From a checkpoint of a small transformer trained on Wikipedia: MLP 960 tanh GELU, tied embeddings.
Each number is 200 + 20 x the weight over its row's rms, rounded and kept within 0 to 999. Layers, rows and columns count from 0. The size before them is the row's rms in percent of the matrix's.

# layer 17 MLP up, 960x192, rms 0.0741, rows 864-900, columns 0-95
106,160,183,244,195,185,189,195,177,188,209,213,157,202,245,229,219,219,202,202,213,204,197,211,204,206,202,187,202,199,185,208,186,191,212,183,216,185,212,206,218,162,229,217,201,210,216,212,198,219,197,196,200,179,170,193,194,222,192,196,217,208,237,130,213,199,209,200,225,189,219,194,200,172,217,239,221,196,234,198,181,201,201,218,191,142,213,218,198,259,203,207,225,210,212,190,186
102,142,237,220,199,263,186,213,206,220,174,184,203,219,191,190,216,212,160,190,184,206,229,175,193,208,184,181,198,230,170,203,190,182,190,190,189,170,176,205,197,136,192,223,207,179,188,209,231,191,206,199,210,198,170,223,234,205,230,215,189,198,192,217,199,211,230,206,194,220,191,211,216,214,199,198,214,190,252,216,204,205,189,193,196,209,205,173,215,195,204,209,243,165,211,205,199
107,182,196,191,164,207,197,171,173,180,198,199,190,209,198,205,204,205,192,201,204,227,227,179,217,177,202,171,155,204,202,189,205,206,219,214,202,156,213,206,204,203,195,194,176,174,207,199,222,188,220,210,228,228,215,215,223,220,243,189,185,221,223,212,201,232,186,203,216,243,246,191,199,220,203,214,228,182,178,176,198,195,197,168,188,222,160,214,230,208,203,190,234,205,261,186,207
091,185,147,211,206,253,204,228,180,171,206,202,209,211,205,197,201,224,183,222,195,220,204,203,211,204,175,222,147,231,185,217,189,190,236,202,193,237,197,197,175,177,208,211,176,177,207,221,229,198,185,229,179,219,206,211,201,158,207,206,208,207,190,164,187,197,161,208,190,254,201,160,239,196,204,200,195,190,191,176,184,189,152,199,190,206,203,202,221,211,177,198,218,205,185,213,191
103,200,185,222,198,191,187,169,217,201,221,188,160,138,231,183,193,222,198,213,203,198,211,224,177,213,179,178,220,205,195,188,210,232,214,172,228,200,192,199,205,174,192,192,192,223,172,196,204,173,192,203,212,226,213,216,207,221,208,215,210,215,227,192,226,221,227,235,180,200,201,180,208,198,202,233,206,225,221,160,187,180,215,227,183,227,182,171,192,200,228,188,191,210,194,179,180
107,219,197,206,201,213,185,206,196,206,210,194,232,181,184,210,248,239,193,198,190,180,206,269,148,201,194,249,189,190,197,205,186,238,191,185,239,195,194,210,218,196,199,185,223,213,197,163,202,180,205,192,209,205,185,263,176,199,201,222,182,205,161,158,168,233,202,211,231,208,220,183,239,197,215,191,194,186,168,211,203,177,218,217,194,201,189,235,203,184,231,179,196,200,215,217,192
100,200,183,206,179,237,207,149,195,173,194,204,185,206,209,180,169,205,200,221,173,190,182,224,217,207,200,192,175,168,199,204,243,212,210,185,193,200,211,248,183,228,212,218,192,217,177,156,229,168,175,186,189,185,141,215,216,220,268,229,213,207,209,174,199,217,184,196,187,173,226,183,174,190,205,222,195,184,221,201,171,197,195,184,196,212,226,221,224,208,193,228,192,220,205,189,182
100,201,190,229,199,217,190,212,183,197,189,212,173,193,221,183,202,177,175,212,194,174,264,193,225,202,240,212,154,180,197,219,194,192,217,206,222,204,189,231,175,176,196,220,198,217,202,168,234,198,206,239,249,182,239,182,213,223,217,216,218,174,179,201,185,206,210,187,204,229,204,217,195,213,186,198,171,216,194,153,214,177,173,219,191,198,219,203,207,187,182,235,186,234,194,195,170
114,180,192,194,174,166,182,185,217,201,225,195,176,182,256,205,195,227,194,219,164,229,212,208,202,208,191,222,213,210,201,215,194,225,196,195,234,218,227,211,205,167,216,256,204,237,218,171,215,168,203,201,243,201,211,198,260,215,207,172,179,222,200,194,175,200,181,206,196,186,188,181,248,175,184,192,214,216,185,191,223,191,220,194,195,223,157,161,235,184,201,222,208,204,195,187,187
100,184,189,195,203,214,176,195,192,167,206,172,166,203,203,186,211,194,221,186,215,186,196,198,189,218,211,250,154,209,187,214,217,183,241,193,198,187,188,222,207,198,241,251,208,218,180,232,166,190,196,216,187,228,184,189,218,206,217,191,189,225,214,208,203,199,204,221,231,209,199,183,207,202,194,219,231,190,226,198,173,171,208,175,193,151,227,215,249,169,226,238,153,190,191,203,162
111,187,197,216,193,245,191,212,203,224,196,194,198,156,195,189,181,205,154,200,227,192,191,219,197,198,219,222,200,198,224,194,201,222,227,189,220,191,229,216,197,185,254,221,188,195,201,178,196,176,216,206,229,194,196,161,227,163,236,185,224,185,211,194,202,204,226,199,208,232,186,210,236,175,177,224,164,241,196,220,166,216,222,192,179,213,190,201,185,201,207,170,214,223,199,198,169
094,181,191,218,223,168,187,188,222,218,192,178,194,209,209,215,191,196,179,240,203,211,214,174,188,223,237,190,215,203,204,218,181,216,191,206,215,147,184,199,185,180,186,187,192,191,221,170,177,210,214,209,211,221,214,202,179,192,232,219,210,193,187,203,204,213,196,216,199,203,200,216,228,252,189,250,226,212,214,171,187,208,172,191,191,183,170,216,177,217,217,220,180,228,213,187,195
098,143,195,210,211,178,191,198,219,229,180,200,181,172,226,218,223,178,210,184,187,194,187,183,196,212,202,205,188,166,188,223,200,222,202,174,221,173,236,204,202,195,211,201,199,222,210,198,232,208,202,211,186,182,173,202,220,235,195,225,211,215,189,202,201,180,182,182,227,206,172,206,212,163,204,194,168,210,220,226,234,225,197,172,182,168,202,202,207,179,236,213,180,188,197,206,176
098,210,179,213,205,219,205,177,243,178,218,165,179,179,216,180,224,166,211,237,185,184,209,200,190,196,205,219,203,167,156,182,212,213,222,180,210,207,207,236,207,203,196,212,186,195,215,171,203,210,228,214,191,169,220,215,213,175,193,204,224,223,183,159,185,209,218,185,193,199,222,176,200,189,229,209,247,183,220,180,187,202,183,199,182,208,170,204,202,205,183,231,184,222,214,190,201
086,175,188,223,206,219,176,199,243,173,218,191,197,198,213,182,213,192,192,224,194,195,205,170,221,193,189,161,170,144,201,194,162,214,221,183,171,214,168,223,192,186,210,184,187,212,206,244,199,170,206,214,207,212,192,225,208,218,220,202,200,231,194,192,225,187,241,181,204,185,208,223,211,175,208,203,191,186,176,176,214,172,221,177,209,192,214,212,204,203,228,195,178,229,180,203,185
100,173,204,230,209,218,211,165,198,157,188,206,207,170,213,212,167,220,193,227,189,200,205,187,224,221,224,189,190,201,197,240,217,203,219,177,195,213,202,192,236,205,198,230,151,243,196,211,216,212,173,224,207,200,193,199,252,214,217,204,207,174,179,179,172,210,223,210,211,249,209,171,219,168,184,173,223,193,181,199,189,191,227,191,197,190,196,201,193,199,205,196,211,212,205,195,211
097,190,193,210,203,222,178,185,207,186,165,187,195,220,234,162,209,240,178,202,158,217,214,156,223,209,182,216,198,166,200,220,215,189,196,210,213,184,207,246,177,207,212,211,186,207,194,192,202,194,230,226,251,210,200,226,196,200,203,168,214,198,206,218,189,229,209,204,194,212,186,213,225,189,167,160,186,195,200,205,200,189,174,184,193,206,195,224,194,201,185,216,220,200,208,230,178
101,178,178,197,213,197,185,196,196,222,200,228,218,186,253,165,191,230,183,176,216,219,158,201,228,212,223,178,212,172,214,209,208,212,195,200,173,228,216,202,219,183,175,231,172,200,202,184,223,178,184,215,198,216,176,196,236,198,189,191,198,181,201,178,191,185,205,211,216,197,214,221,194,211,212,204,200,198,191,215,153,213,225,232,191,186,206,190,200,178,203,212,206,177,200,174,191
093,201,198,208,200,226,187,189,236,179,224,206,177,184,232,179,213,202,215,211,193,214,221,197,210,213,226,220,211,191,203,201,240,204,208,208,220,194,195,207,193,196,168,219,202,191,207,177,206,174,212,211,215,210,214,196,228,228,206,149,176,190,189,159,207,199,202,180,200,180,220,186,191,170,221,221,184,167,243,182,193,184,201,179,191,209,249,231,204,195,252,196,171,229,184,185,198
094,205,172,185,194,174,166,195,218,170,186,189,173,224,195,228,202,182,199,244,205,198,226,196,159,210,175,222,212,179,166,178,197,237,206,207,229,195,182,211,238,216,183,208,198,228,212,227,215,205,221,222,175,169,202,266,215,221,191,214,189,211,197,202,208,220,223,192,224,223,195,188,181,217,216,181,215,207,208,201,203,223,173,217,182,184,171,197,191,150,198,206,207,196,211,205,180
108,192,193,154,181,274,202,167,212,212,185,164,204,184,205,203,169,224,176,215,193,207,195,209,220,217,234,175,152,188,206,215,205,206,196,177,186,195,217,221,179,183,231,200,206,189,186,199,212,191,181,199,234,214,197,202,166,183,216,219,187,201,164,193,198,238,209,166,196,186,182,229,234,223,192,226,203,203,231,201,190,222,207,156,177,201,227,202,208,189,239,201,242,217,192,204,201
096,204,192,225,175,225,189,184,194,173,214,205,192,167,177,168,197,206,213,211,194,214,240,229,198,202,236,198,223,167,195,196,207,218,184,215,204,214,220,229,236,215,153,206,163,175,188,172,197,177,206,195,221,211,211,189,197,230,201,207,191,241,167,220,200,215,212,194,186,223,195,179,203,229,194,188,229,237,189,189,209,191,207,210,187,211,212,175,225,199,203,205,197,201,223,181,212
103,209,184,224,182,171,189,221,233,209,198,189,242,186,203,186,187,168,183,222,240,208,243,198,198,210,215,214,187,205,179,200,191,196,190,163,211,218,202,217,237,224,220,209,199,193,224,183,234,206,189,199,214,178,205,188,211,196,213,184,230,198,194,215,179,249,189,229,249,169,199,165,192,202,192,200,201,223,232,186,175,210,205,202,187,190,188,150,186,156,203,211,183,207,181,162,200
091,187,222,166,224,201,199,163,174,206,213,208,202,209,230,198,164,200,165,182,179,197,176,224,188,199,192,176,200,234,199,201,221,209,212,144,206,182,177,193,227,204,213,194,246,226,212,188,221,162,140,207,201,231,195,170,174,162,220,244,187,175,175,222,182,217,189,210,213,196,191,175,212,211,182,191,206,208,231,225,194,220,221,210,180,197,223,183,258,187,207,215,211,169,237,166,197
099,175,191,198,201,208,190,205,195,197,207,209,181,185,207,183,182,218,218,215,213,189,226,199,205,196,211,224,147,177,189,204,191,208,229,215,178,197,217,222,215,159,221,236,209,205,208,183,202,184,181,223,229,224,193,197,196,215,217,200,230,233,190,205,200,215,223,208,189,209,200,206,197,189,173,260,166,192,197,215,237,205,194,176,194,197,200,184,200,207,203,170,215,196,218,227,184
096,181,206,179,204,243,201,202,184,204,203,201,191,180,222,201,176,185,186,221,200,189,177,205,215,234,195,185,184,198,167,225,201,204,191,173,187,187,222,208,189,205,225,194,171,232,196,214,247,205,230,205,177,149,222,192,225,196,175,209,175,180,161,211,186,218,211,203,216,222,190,147,181,214,191,214,181,220,209,186,189,181,199,211,189,199,190,177,211,177,236,199,197,199,198,210,201
104,206,212,167,199,205,194,210,189,208,192,246,212,196,188,188,226,217,192,181,180,189,194,237,211,189,191,204,165,227,188,205,197,206,236,218,226,204,222,226,215,226,179,229,184,196,200,228,253,164,179,194,218,214,173,177,256,213,209,182,180,174,193,197,198,202,190,213,225,238,190,194,215,182,208,178,191,179,177,197,177,228,204,188,194,220,181,196,200,179,235,187,210,175,239,220,175
103,217,212,187,147,182,180,232,194,209,226,196,196,168,194,226,190,220,175,203,229,236,233,187,175,187,218,169,193,187,218,189,182,212,211,207,241,176,231,195,226,168,174,222,185,169,225,202,176,233,221,205,228,191,202,211,219,210,212,181,213,236,203,178,213,227,190,224,206,192,197,173,220,220,220,254,196,225,217,186,193,169,225,181,193,201,191,172,221,204,228,202,215,207,241,184,178
109,178,186,193,188,211,182,186,256,187,163,190,194,202,202,194,215,218,210,204,187,192,229,224,193,237,187,210,202,233,176,213,219,227,219,207,215,207,199,227,175,213,238,195,178,204,175,228,209,180,193,217,197,191,217,255,216,216,192,216,199,192,208,188,211,189,227,213,202,183,196,187,204,192,208,185,177,209,165,176,213,242,191,188,188,196,215,182,232,205,199,179,186,226,186,212,174
081,185,188,207,176,194,175,208,182,204,195,193,211,194,208,234,216,201,203,178,204,191,211,174,202,198,207,189,167,193,189,203,186,198,198,182,195,227,225,213,176,194,214,177,149,239,225,185,187,200,237,211,216,207,194,191,233,217,207,228,180,211,167,179,215,214,203,202,225,164,219,164,220,216,191,186,205,209,229,180,204,171,209,177,218,170,166,201,230,188,232,216,212,198,177,174,213
103,155,187,169,185,177,185,179,217,220,217,196,207,226,209,195,198,207,199,227,199,203,181,177,205,223,236,217,176,190,190,235,156,227,211,218,200,191,212,191,204,165,219,209,179,172,216,190,260,197,184,206,218,194,216,210,196,216,249,197,215,216,199,169,223,196,220,208,221,233,197,197,182,182,181,222,181,207,191,209,230,185,195,192,181,216,180,195,186,204,209,182,196,233,207,207,208
108,183,203,185,202,208,189,195,202,191,185,202,190,190,217,221,196,190,187,198,218,206,260,243,180,233,206,224,170,209,166,189,183,208,227,159,227,144,188,216,235,187,248,205,196,217,180,186,220,167,202,207,203,198,185,245,247,219,208,216,183,202,179,203,224,190,195,195,216,210,180,175,183,195,234,181,189,215,232,223,179,198,208,170,191,202,240,228,225,173,195,210,183,184,205,201,168
101,219,190,177,188,198,194,206,208,182,198,185,168,204,197,212,196,193,215,235,232,219,201,196,213,210,180,205,172,157,208,224,197,209,215,217,203,216,218,194,217,190,187,207,172,197,189,186,196,177,170,261,192,252,200,212,207,185,206,216,196,183,225,181,224,230,194,215,209,238,208,212,211,205,193,216,152,224,181,185,196,184,226,217,190,219,167,202,256,186,213,187,215,218,187,244,181
095,165,206,189,214,196,192,186,212,224,172,198,178,169,208,184,225,228,202,242,225,209,210,198,254,214,209,216,203,171,191,205,196,220,198,205,206,169,185,190,232,194,218,203,191,210,197,229,229,217,169,193,212,211,190,215,237,220,207,217,161,176,241,195,190,184,195,186,206,238,209,193,215,207,183,177,191,180,183,223,193,192,161,210,190,180,206,226,204,164,194,196,198,183,186,224,186
101,180,176,166,214,205,207,180,216,210,191,199,157,192,223,186,170,205,217,161,201,244,184,182,198,190,208,217,198,191,184,190,227,201,181,190,195,148,214,232,224,184,208,198,224,192,201,176,192,209,196,200,229,204,181,186,181,204,226,187,208,227,243,202,216,217,220,213,215,208,176,181,175,207,215,207,199,206,250,193,208,204,168,178,183,210,207,210,221,188,210,146,234,194,210,169,211
082,218,219,195,153,191,181,137,171,221,214,197,220,216,214,167,174,176,207,219,214,188,199,215,224,203,248,200,159,157,187,226,187,196,191,177,186,203,238,201,205,160,180,193,193,177,211,196,217,183,177,217,185,196,174,184,256,204,200,180,168,190,175,191,184,221,238,231,224,224,174,201,207,188,152,205,205,218,238,245,204,192,206,207,210,190,202,205,183,198,193,208,202,200,202,198,223
104,167,210,201,211,222,177,199,232,207,171,201,169,176,202,182,169,228,201,212,235,251,186,219,219,227,184,185,216,249,210,213,199,198,220,208,230,182,241,190,212,200,218,217,181,218,204,166,234,187,209,202,195,195,195,194,240,201,219,197,215,198,155,175,173,207,191,184,223,196,194,190,244,202,169,202,155,194,210,201,180,213,215,177,195,209,226,213,190,174,184,229,210,195,204,190,185
# layer 17 MLP down (transposed), 960x192, rms 0.0694, rows 864-899, columns 0-95
110,228,182,196,178,168,213,178,199,190,218,194,247,208,171,171,183,177,190,223,203,200,219,207,189,213,182,224,208,188,209,206,218,202,145,157,174,170,227,199,171,195,201,229,212,172,208,182,210,198,175,204,215,193,207,185,197,183,197,246,227,205,236,221,152,192,200,212,178,205,198,193,238,221,198,151,185,198,191,203,186,213,167,193,178,186,208,205,197,209,191,205,201,212,198,187,205
108,201,209,192,226,199,219,216,183,163,195,193,173,201,199,186,208,189,187,194,244,159,183,260,194,182,234,212,175,184,221,197,231,194,185,222,191,220,198,217,193,203,190,234,206,198,189,191,219,229,173,202,189,190,208,182,215,178,195,196,205,180,175,219,182,180,187,173,197,169,201,162,194,159,219,244,214,179,199,179,218,185,209,201,204,162,237,200,205,207,227,217,198,215,238,204,196
107,204,217,203,237,235,182,212,184,209,257,224,180,225,151,178,210,206,226,240,221,171,212,210,212,202,180,208,187,222,184,188,201,201,173,219,185,198,208,227,205,189,207,185,222,232,207,224,191,201,167,193,182,216,220,193,215,227,216,223,158,219,217,173,210,179,194,222,204,178,188,223,160,202,210,195,223,153,213,197,203,227,198,178,166,240,181,185,239,184,163,225,195,206,192,182,170
089,203,231,180,177,156,180,165,263,194,190,187,205,200,217,188,229,205,218,194,203,201,178,203,190,210,204,206,200,202,200,211,198,210,178,194,217,181,206,209,184,212,160,208,214,185,170,189,171,214,193,198,235,209,200,188,197,204,227,169,206,158,180,217,221,201,210,214,193,164,216,200,180,207,186,196,208,206,211,229,226,223,216,250,224,203,231,189,213,172,215,204,204,212,181,176,189
104,205,194,200,189,173,196,194,174,189,199,177,199,198,214,203,232,171,205,208,187,209,226,201,179,183,195,247,214,202,207,180,179,199,229,199,200,217,198,202,175,213,186,213,193,196,184,200,178,189,206,196,234,215,157,214,186,177,192,181,198,199,195,217,194,201,234,193,192,172,224,153,234,200,211,202,162,212,194,233,230,224,219,202,192,217,210,224,185,227,174,201,212,197,193,183,176
103,184,222,176,191,194,172,186,213,162,196,202,159,207,234,178,229,222,233,172,201,200,189,186,188,198,222,205,169,200,206,175,219,176,181,234,229,198,202,228,197,194,221,234,192,202,188,194,164,236,195,226,186,183,186,195,227,199,210,227,196,221,215,249,235,208,188,201,194,229,175,219,193,191,161,171,216,217,231,184,186,203,164,177,179,199,218,168,226,201,195,196,164,203,191,200,198
097,213,189,189,208,159,189,189,225,227,202,170,181,181,203,229,220,175,218,166,166,190,187,194,205,202,230,185,205,207,242,177,180,222,200,204,192,189,203,216,205,194,177,205,226,153,193,191,184,224,208,204,190,205,188,205,168,160,200,186,224,217,222,165,229,180,216,199,198,195,198,232,192,206,175,210,227,206,204,227,240,222,152,211,200,205,172,194,209,209,206,183,200,189,153,206,198
106,168,213,184,205,220,199,201,196,208,180,188,232,205,208,235,238,203,183,207,202,175,182,201,184,177,187,183,194,191,225,186,210,190,197,242,188,218,226,214,217,218,195,166,176,190,213,188,212,197,196,213,185,194,179,187,211,149,197,212,189,209,180,208,210,194,197,204,200,193,168,244,181,172,173,190,194,172,203,248,172,195,161,186,186,228,207,181,184,188,182,192,188,177,179,203,246
115,196,188,166,151,206,210,164,190,216,197,192,197,217,218,156,149,173,237,177,211,212,204,197,208,171,210,221,204,207,215,213,165,193,188,207,196,188,179,241,197,195,225,214,198,213,203,213,227,217,233,229,214,215,203,183,231,204,163,194,205,209,188,209,188,193,217,229,183,209,164,196,221,195,193,178,171,190,209,207,198,197,199,210,184,210,171,168,228,205,198,178,214,181,155,186,168
097,211,195,216,197,221,193,207,192,208,220,221,223,222,181,192,168,176,189,208,187,190,218,219,170,205,221,196,206,172,196,175,171,181,253,169,166,196,208,173,208,187,192,199,193,185,231,230,228,214,215,206,201,199,189,205,187,189,192,200,155,198,219,172,182,186,196,223,163,207,173,213,228,185,186,225,208,205,204,199,190,213,215,205,198,218,181,236,185,186,175,179,231,182,175,219,238
116,164,169,188,224,197,176,204,196,185,173,212,204,163,199,197,240,185,208,197,224,216,211,199,215,171,223,177,213,232,191,212,211,197,234,174,209,191,210,185,209,208,188,217,202,181,228,183,163,212,179,200,158,218,193,213,197,257,234,220,201,167,181,238,212,206,227,187,219,196,208,186,206,190,175,173,191,196,174,222,229,247,191,235,208,187,191,211,199,182,209,190,205,209,207,191,209
094,227,162,206,207,199,219,178,170,190,189,209,208,211,178,236,212,190,197,224,176,193,195,212,210,191,193,215,201,201,198,181,224,232,189,171,212,224,197,204,232,220,193,183,215,219,189,209,205,172,211,207,193,198,180,210,236,185,180,155,217,219,192,195,213,186,187,200,181,160,221,204,203,176,170,199,211,189,207,165,190,188,196,224,199,185,211,172,189,221,180,190,231,193,221,221,174
100,214,224,205,190,214,211,213,172,199,224,251,230,213,168,180,159,202,222,180,226,204,168,174,220,201,189,242,198,223,221,180,195,171,232,214,208,195,195,165,213,239,192,212,210,188,215,234,165,218,192,183,205,209,209,154,193,188,221,236,215,200,198,179,204,183,207,230,170,209,206,207,192,205,212,180,212,203,182,166,185,214,217,203,150,224,170,237,225,183,181,175,217,158,189,188,230
097,221,204,199,207,194,216,199,207,175,208,196,236,169,173,182,183,234,202,175,203,220,183,231,189,212,196,228,189,183,209,160,184,169,212,199,201,217,217,182,200,168,214,213,199,211,223,206,228,204,187,155,216,251,187,210,197,187,190,189,184,224,203,219,188,212,208,182,223,176,195,213,177,194,231,227,171,159,177,196,190,194,234,202,204,198,210,220,224,210,215,204,187,175,183,209,192
078,216,220,228,203,196,206,211,162,209,194,212,229,204,175,198,184,225,191,230,205,231,188,229,204,181,185,207,201,221,170,173,211,215,177,206,234,219,195,160,188,222,187,208,214,236,231,194,196,210,184,181,186,183,218,231,206,164,184,171,190,222,176,221,190,192,193,198,175,181,187,143,186,202,208,200,222,193,241,201,193,199,231,223,185,200,178,182,195,177,202,205,192,202,203,190,211
101,241,187,161,189,214,196,180,198,240,167,211,205,209,186,197,253,176,198,170,180,229,181,188,198,167,187,236,209,215,218,184,221,169,220,220,157,198,222,178,200,182,197,212,185,139,187,209,185,182,228,192,214,208,198,181,186,204,185,179,175,184,189,223,203,210,214,190,180,208,223,190,203,192,231,206,185,197,216,203,225,189,191,194,240,224,211,201,230,192,188,197,207,204,195,211,199
110,208,196,209,183,224,199,208,187,172,185,202,225,239,201,204,192,223,223,228,210,214,199,191,162,210,174,187,167,208,196,203,182,219,219,224,175,220,176,230,168,198,178,184,175,205,224,181,200,170,205,221,211,224,170,221,202,216,221,224,182,200,184,253,204,180,213,205,166,207,211,161,229,193,173,203,160,203,193,185,218,209,174,191,189,241,182,212,204,176,162,219,191,249,185,189,214
094,213,216,225,169,170,201,196,250,176,200,216,160,229,160,211,187,159,210,193,211,199,212,216,188,234,187,207,197,239,198,177,212,188,217,173,207,218,197,193,168,210,206,192,179,196,196,213,217,210,184,184,186,196,222,199,199,224,197,153,215,212,199,191,216,235,227,212,228,192,191,181,246,186,183,187,176,219,230,215,221,208,184,187,217,210,199,210,201,214,211,173,182,190,234,201,211
095,189,184,189,170,179,190,206,162,209,184,212,220,208,184,195,221,205,170,193,236,159,231,195,168,196,224,235,206,158,222,197,218,175,243,221,221,197,193,169,205,172,188,176,177,201,184,177,196,204,194,194,233,190,192,206,188,199,188,212,245,223,190,204,214,201,232,205,195,190,244,188,212,205,203,219,195,162,229,200,236,214,198,163,192,184,219,176,233,192,218,211,200,191,196,200,193
094,183,223,142,209,206,217,232,206,236,224,204,221,208,192,225,185,179,202,175,191,228,148,214,199,167,173,200,219,169,177,220,225,188,199,235,194,214,171,165,179,169,167,160,188,200,188,217,198,208,195,213,203,252,217,202,194,196,165,218,190,213,197,199,178,218,216,185,194,188,227,214,187,208,175,207,186,209,226,221,192,219,217,218,214,156,194,219,202,223,189,185,212,191,229,162,232
108,195,196,200,211,191,214,191,193,209,173,221,197,232,195,208,178,161,193,197,219,209,203,206,216,207,158,218,176,238,200,167,188,228,212,198,221,210,211,207,215,198,196,215,210,163,216,149,235,196,187,204,199,194,215,233,221,219,181,203,181,196,188,191,226,217,174,192,239,236,157,202,187,165,195,192,185,168,186,176,209,215,217,171,213,206,196,198,189,232,217,217,204,208,187,214,231
094,236,227,176,216,195,188,205,175,176,227,182,196,244,193,202,197,203,241,181,192,161,190,182,192,211,194,208,194,216,218,182,183,174,229,232,206,233,199,197,196,196,211,218,173,227,199,197,200,193,185,212,169,215,159,220,225,222,194,216,213,149,217,218,221,238,185,217,162,176,189,209,214,199,187,179,184,167,211,209,207,198,180,205,195,202,204,225,180,221,217,193,204,206,253,200,216
100,222,187,218,205,188,206,183,201,189,173,156,202,244,191,211,204,192,174,189,201,197,213,206,191,198,223,159,180,234,215,195,232,196,196,211,173,173,220,186,166,190,180,213,218,159,239,186,181,161,183,189,204,203,202,191,208,211,197,190,208,201,234,165,220,199,233,203,185,232,222,209,196,186,217,193,177,237,215,191,198,196,213,174,198,188,190,222,178,192,222,201,192,201,201,223,208
094,188,173,239,187,238,209,223,175,205,216,210,189,203,230,195,258,149,206,231,172,186,204,186,190,174,221,235,189,205,197,220,184,163,201,225,171,180,195,158,193,173,194,203,184,194,184,198,206,201,205,205,231,204,205,210,185,222,212,188,193,205,200,190,214,213,215,173,191,193,199,195,205,177,178,218,211,207,193,212,186,185,171,176,195,161,217,204,185,213,225,212,195,201,193,202,215
099,220,206,206,190,215,199,197,218,266,216,209,189,214,187,210,195,247,194,159,187,209,195,222,206,216,208,202,213,184,177,177,197,197,199,211,188,194,201,206,206,197,153,196,186,196,204,233,220,205,197,178,164,206,194,186,222,183,230,225,222,184,227,223,194,200,155,214,214,186,190,194,175,216,199,151,183,169,213,216,173,184,219,229,237,209,206,207,171,187,213,203,183,209,203,176,187
098,211,186,176,173,205,199,232,192,207,186,181,209,232,168,184,217,194,213,184,224,195,179,201,203,170,202,248,222,243,182,211,199,198,227,222,210,180,171,225,186,205,209,214,164,177,167,206,202,167,172,189,184,212,165,219,213,233,228,198,240,194,208,210,192,199,205,204,198,160,183,217,206,176,204,199,202,225,152,193,221,222,202,204,179,197,225,211,191,224,187,212,193,158,180,208,172
102,197,193,195,218,209,210,229,160,198,189,228,202,205,217,194,212,231,218,215,193,187,198,210,208,213,197,204,195,175,235,184,213,197,213,192,179,163,199,184,233,199,215,207,232,157,221,237,234,164,203,232,217,212,202,173,201,201,197,212,182,191,225,133,195,192,193,214,207,187,184,213,216,191,159,187,196,192,242,199,199,182,182,188,213,190,223,176,198,197,221,162,231,198,171,200,193
105,167,181,225,218,241,177,150,214,217,202,172,196,204,215,214,191,230,214,190,181,206,193,206,190,236,218,198,207,182,198,190,200,229,181,220,186,181,190,193,199,218,196,202,204,205,177,173,188,182,180,203,207,183,181,210,194,190,165,164,216,200,191,183,209,166,188,186,196,230,184,198,176,180,162,188,226,215,221,230,186,233,173,201,222,225,204,228,175,190,239,175,179,192,186,223,237
112,148,201,227,184,205,193,213,177,225,226,185,222,179,171,207,193,196,195,221,178,225,175,187,219,187,154,189,180,210,195,177,207,214,207,202,157,171,215,192,188,187,169,197,158,190,195,203,211,214,204,212,216,258,183,199,198,179,213,209,182,193,167,201,191,211,217,174,229,247,212,196,178,219,164,189,145,187,223,219,169,179,201,171,174,215,177,185,175,207,217,207,192,188,206,206,202
073,216,190,160,187,201,219,199,158,230,169,212,209,193,201,164,169,188,224,209,217,188,235,215,197,177,173,188,203,193,193,169,213,200,212,223,151,191,190,229,245,160,218,183,197,199,206,242,194,224,194,198,182,210,184,202,203,177,197,241,187,177,199,236,201,189,221,179,170,191,221,224,181,192,198,192,187,191,232,192,256,230,189,202,159,245,197,195,171,208,191,225,215,164,205,213,199
105,224,201,229,176,201,194,231,181,197,151,182,208,188,179,224,199,236,181,191,173,191,197,182,224,171,209,219,209,197,230,191,189,199,207,157,192,243,173,189,182,202,207,199,191,204,219,226,172,222,191,183,199,256,199,171,203,196,158,205,227,249,223,218,196,203,235,216,182,186,194,170,170,204,195,179,192,201,204,213,150,230,187,208,231,216,182,223,237,182,186,191,217,187,176,225,192
110,186,241,222,215,213,201,216,178,211,185,213,239,200,169,200,166,222,180,208,231,215,214,206,217,185,160,139,170,188,201,192,185,190,214,228,222,207,225,220,211,166,172,195,213,196,195,195,182,195,205,175,237,187,150,208,205,157,159,190,197,208,209,181,165,206,179,219,167,195,205,206,206,176,203,190,227,241,208,189,183,199,205,207,200,196,229,205,193,180,196,213,212,210,227,206,221
098,207,186,154,188,214,199,197,185,202,233,192,211,169,176,180,170,215,199,172,190,231,210,241,186,198,218,202,208,206,231,241,168,170,187,196,203,199,222,192,209,182,204,209,225,204,214,229,166,196,201,219,201,179,198,161,205,207,174,221,212,223,212,209,192,175,215,200,216,213,211,167,182,200,216,193,225,216,126,193,224,220,167,232,202,233,182,205,183,188,165,186,219,173,225,168,204
098,239,200,203,171,202,215,172,179,195,189,209,203,196,208,204,191,255,208,207,165,187,185,193,154,183,180,197,209,191,177,189,178,204,204,193,217,211,225,170,174,210,183,210,200,215,213,159,178,182,182,249,195,210,169,204,174,210,226,244,203,234,175,214,185,214,207,196,221,202,229,222,190,212,206,204,200,202,201,179,213,202,210,173,160,243,235,217,208,244,198,233,239,207,202,185,182
101,238,225,204,223,239,182,217,207,202,219,202,219,193,178,193,223,202,200,177,167,222,216,208,208,217,171,174,197,175,165,195,181,197,203,215,170,216,219,154,213,163,200,190,188,199,200,238,206,192,215,198,194,191,206,221,196,182,173,179,208,213,177,202,171,217,223,210,220,190,194,212,206,192,210,204,192,237,196,186,183,189,160,245,203,225,166,203,187,220,209,192,188,217,220,219,199
077,196,159,211,223,203,239,233,177,200,210,197,183,159,181,225,207,212,186,152,193,185,185,200,210,192,177,199,230,234,190,204,188,226,195,222,199,198,155,213,208,249,229,196,198,224,155,203,185,191,200,211,237,175,224,240,200,174,224,236,242,181,234,173,167,210,191,180,189,193,204,198,197,190,224,146,197,182,211,187,201,203,197,198,171,203,223,202,193,200,210,212,195,185,198,219,171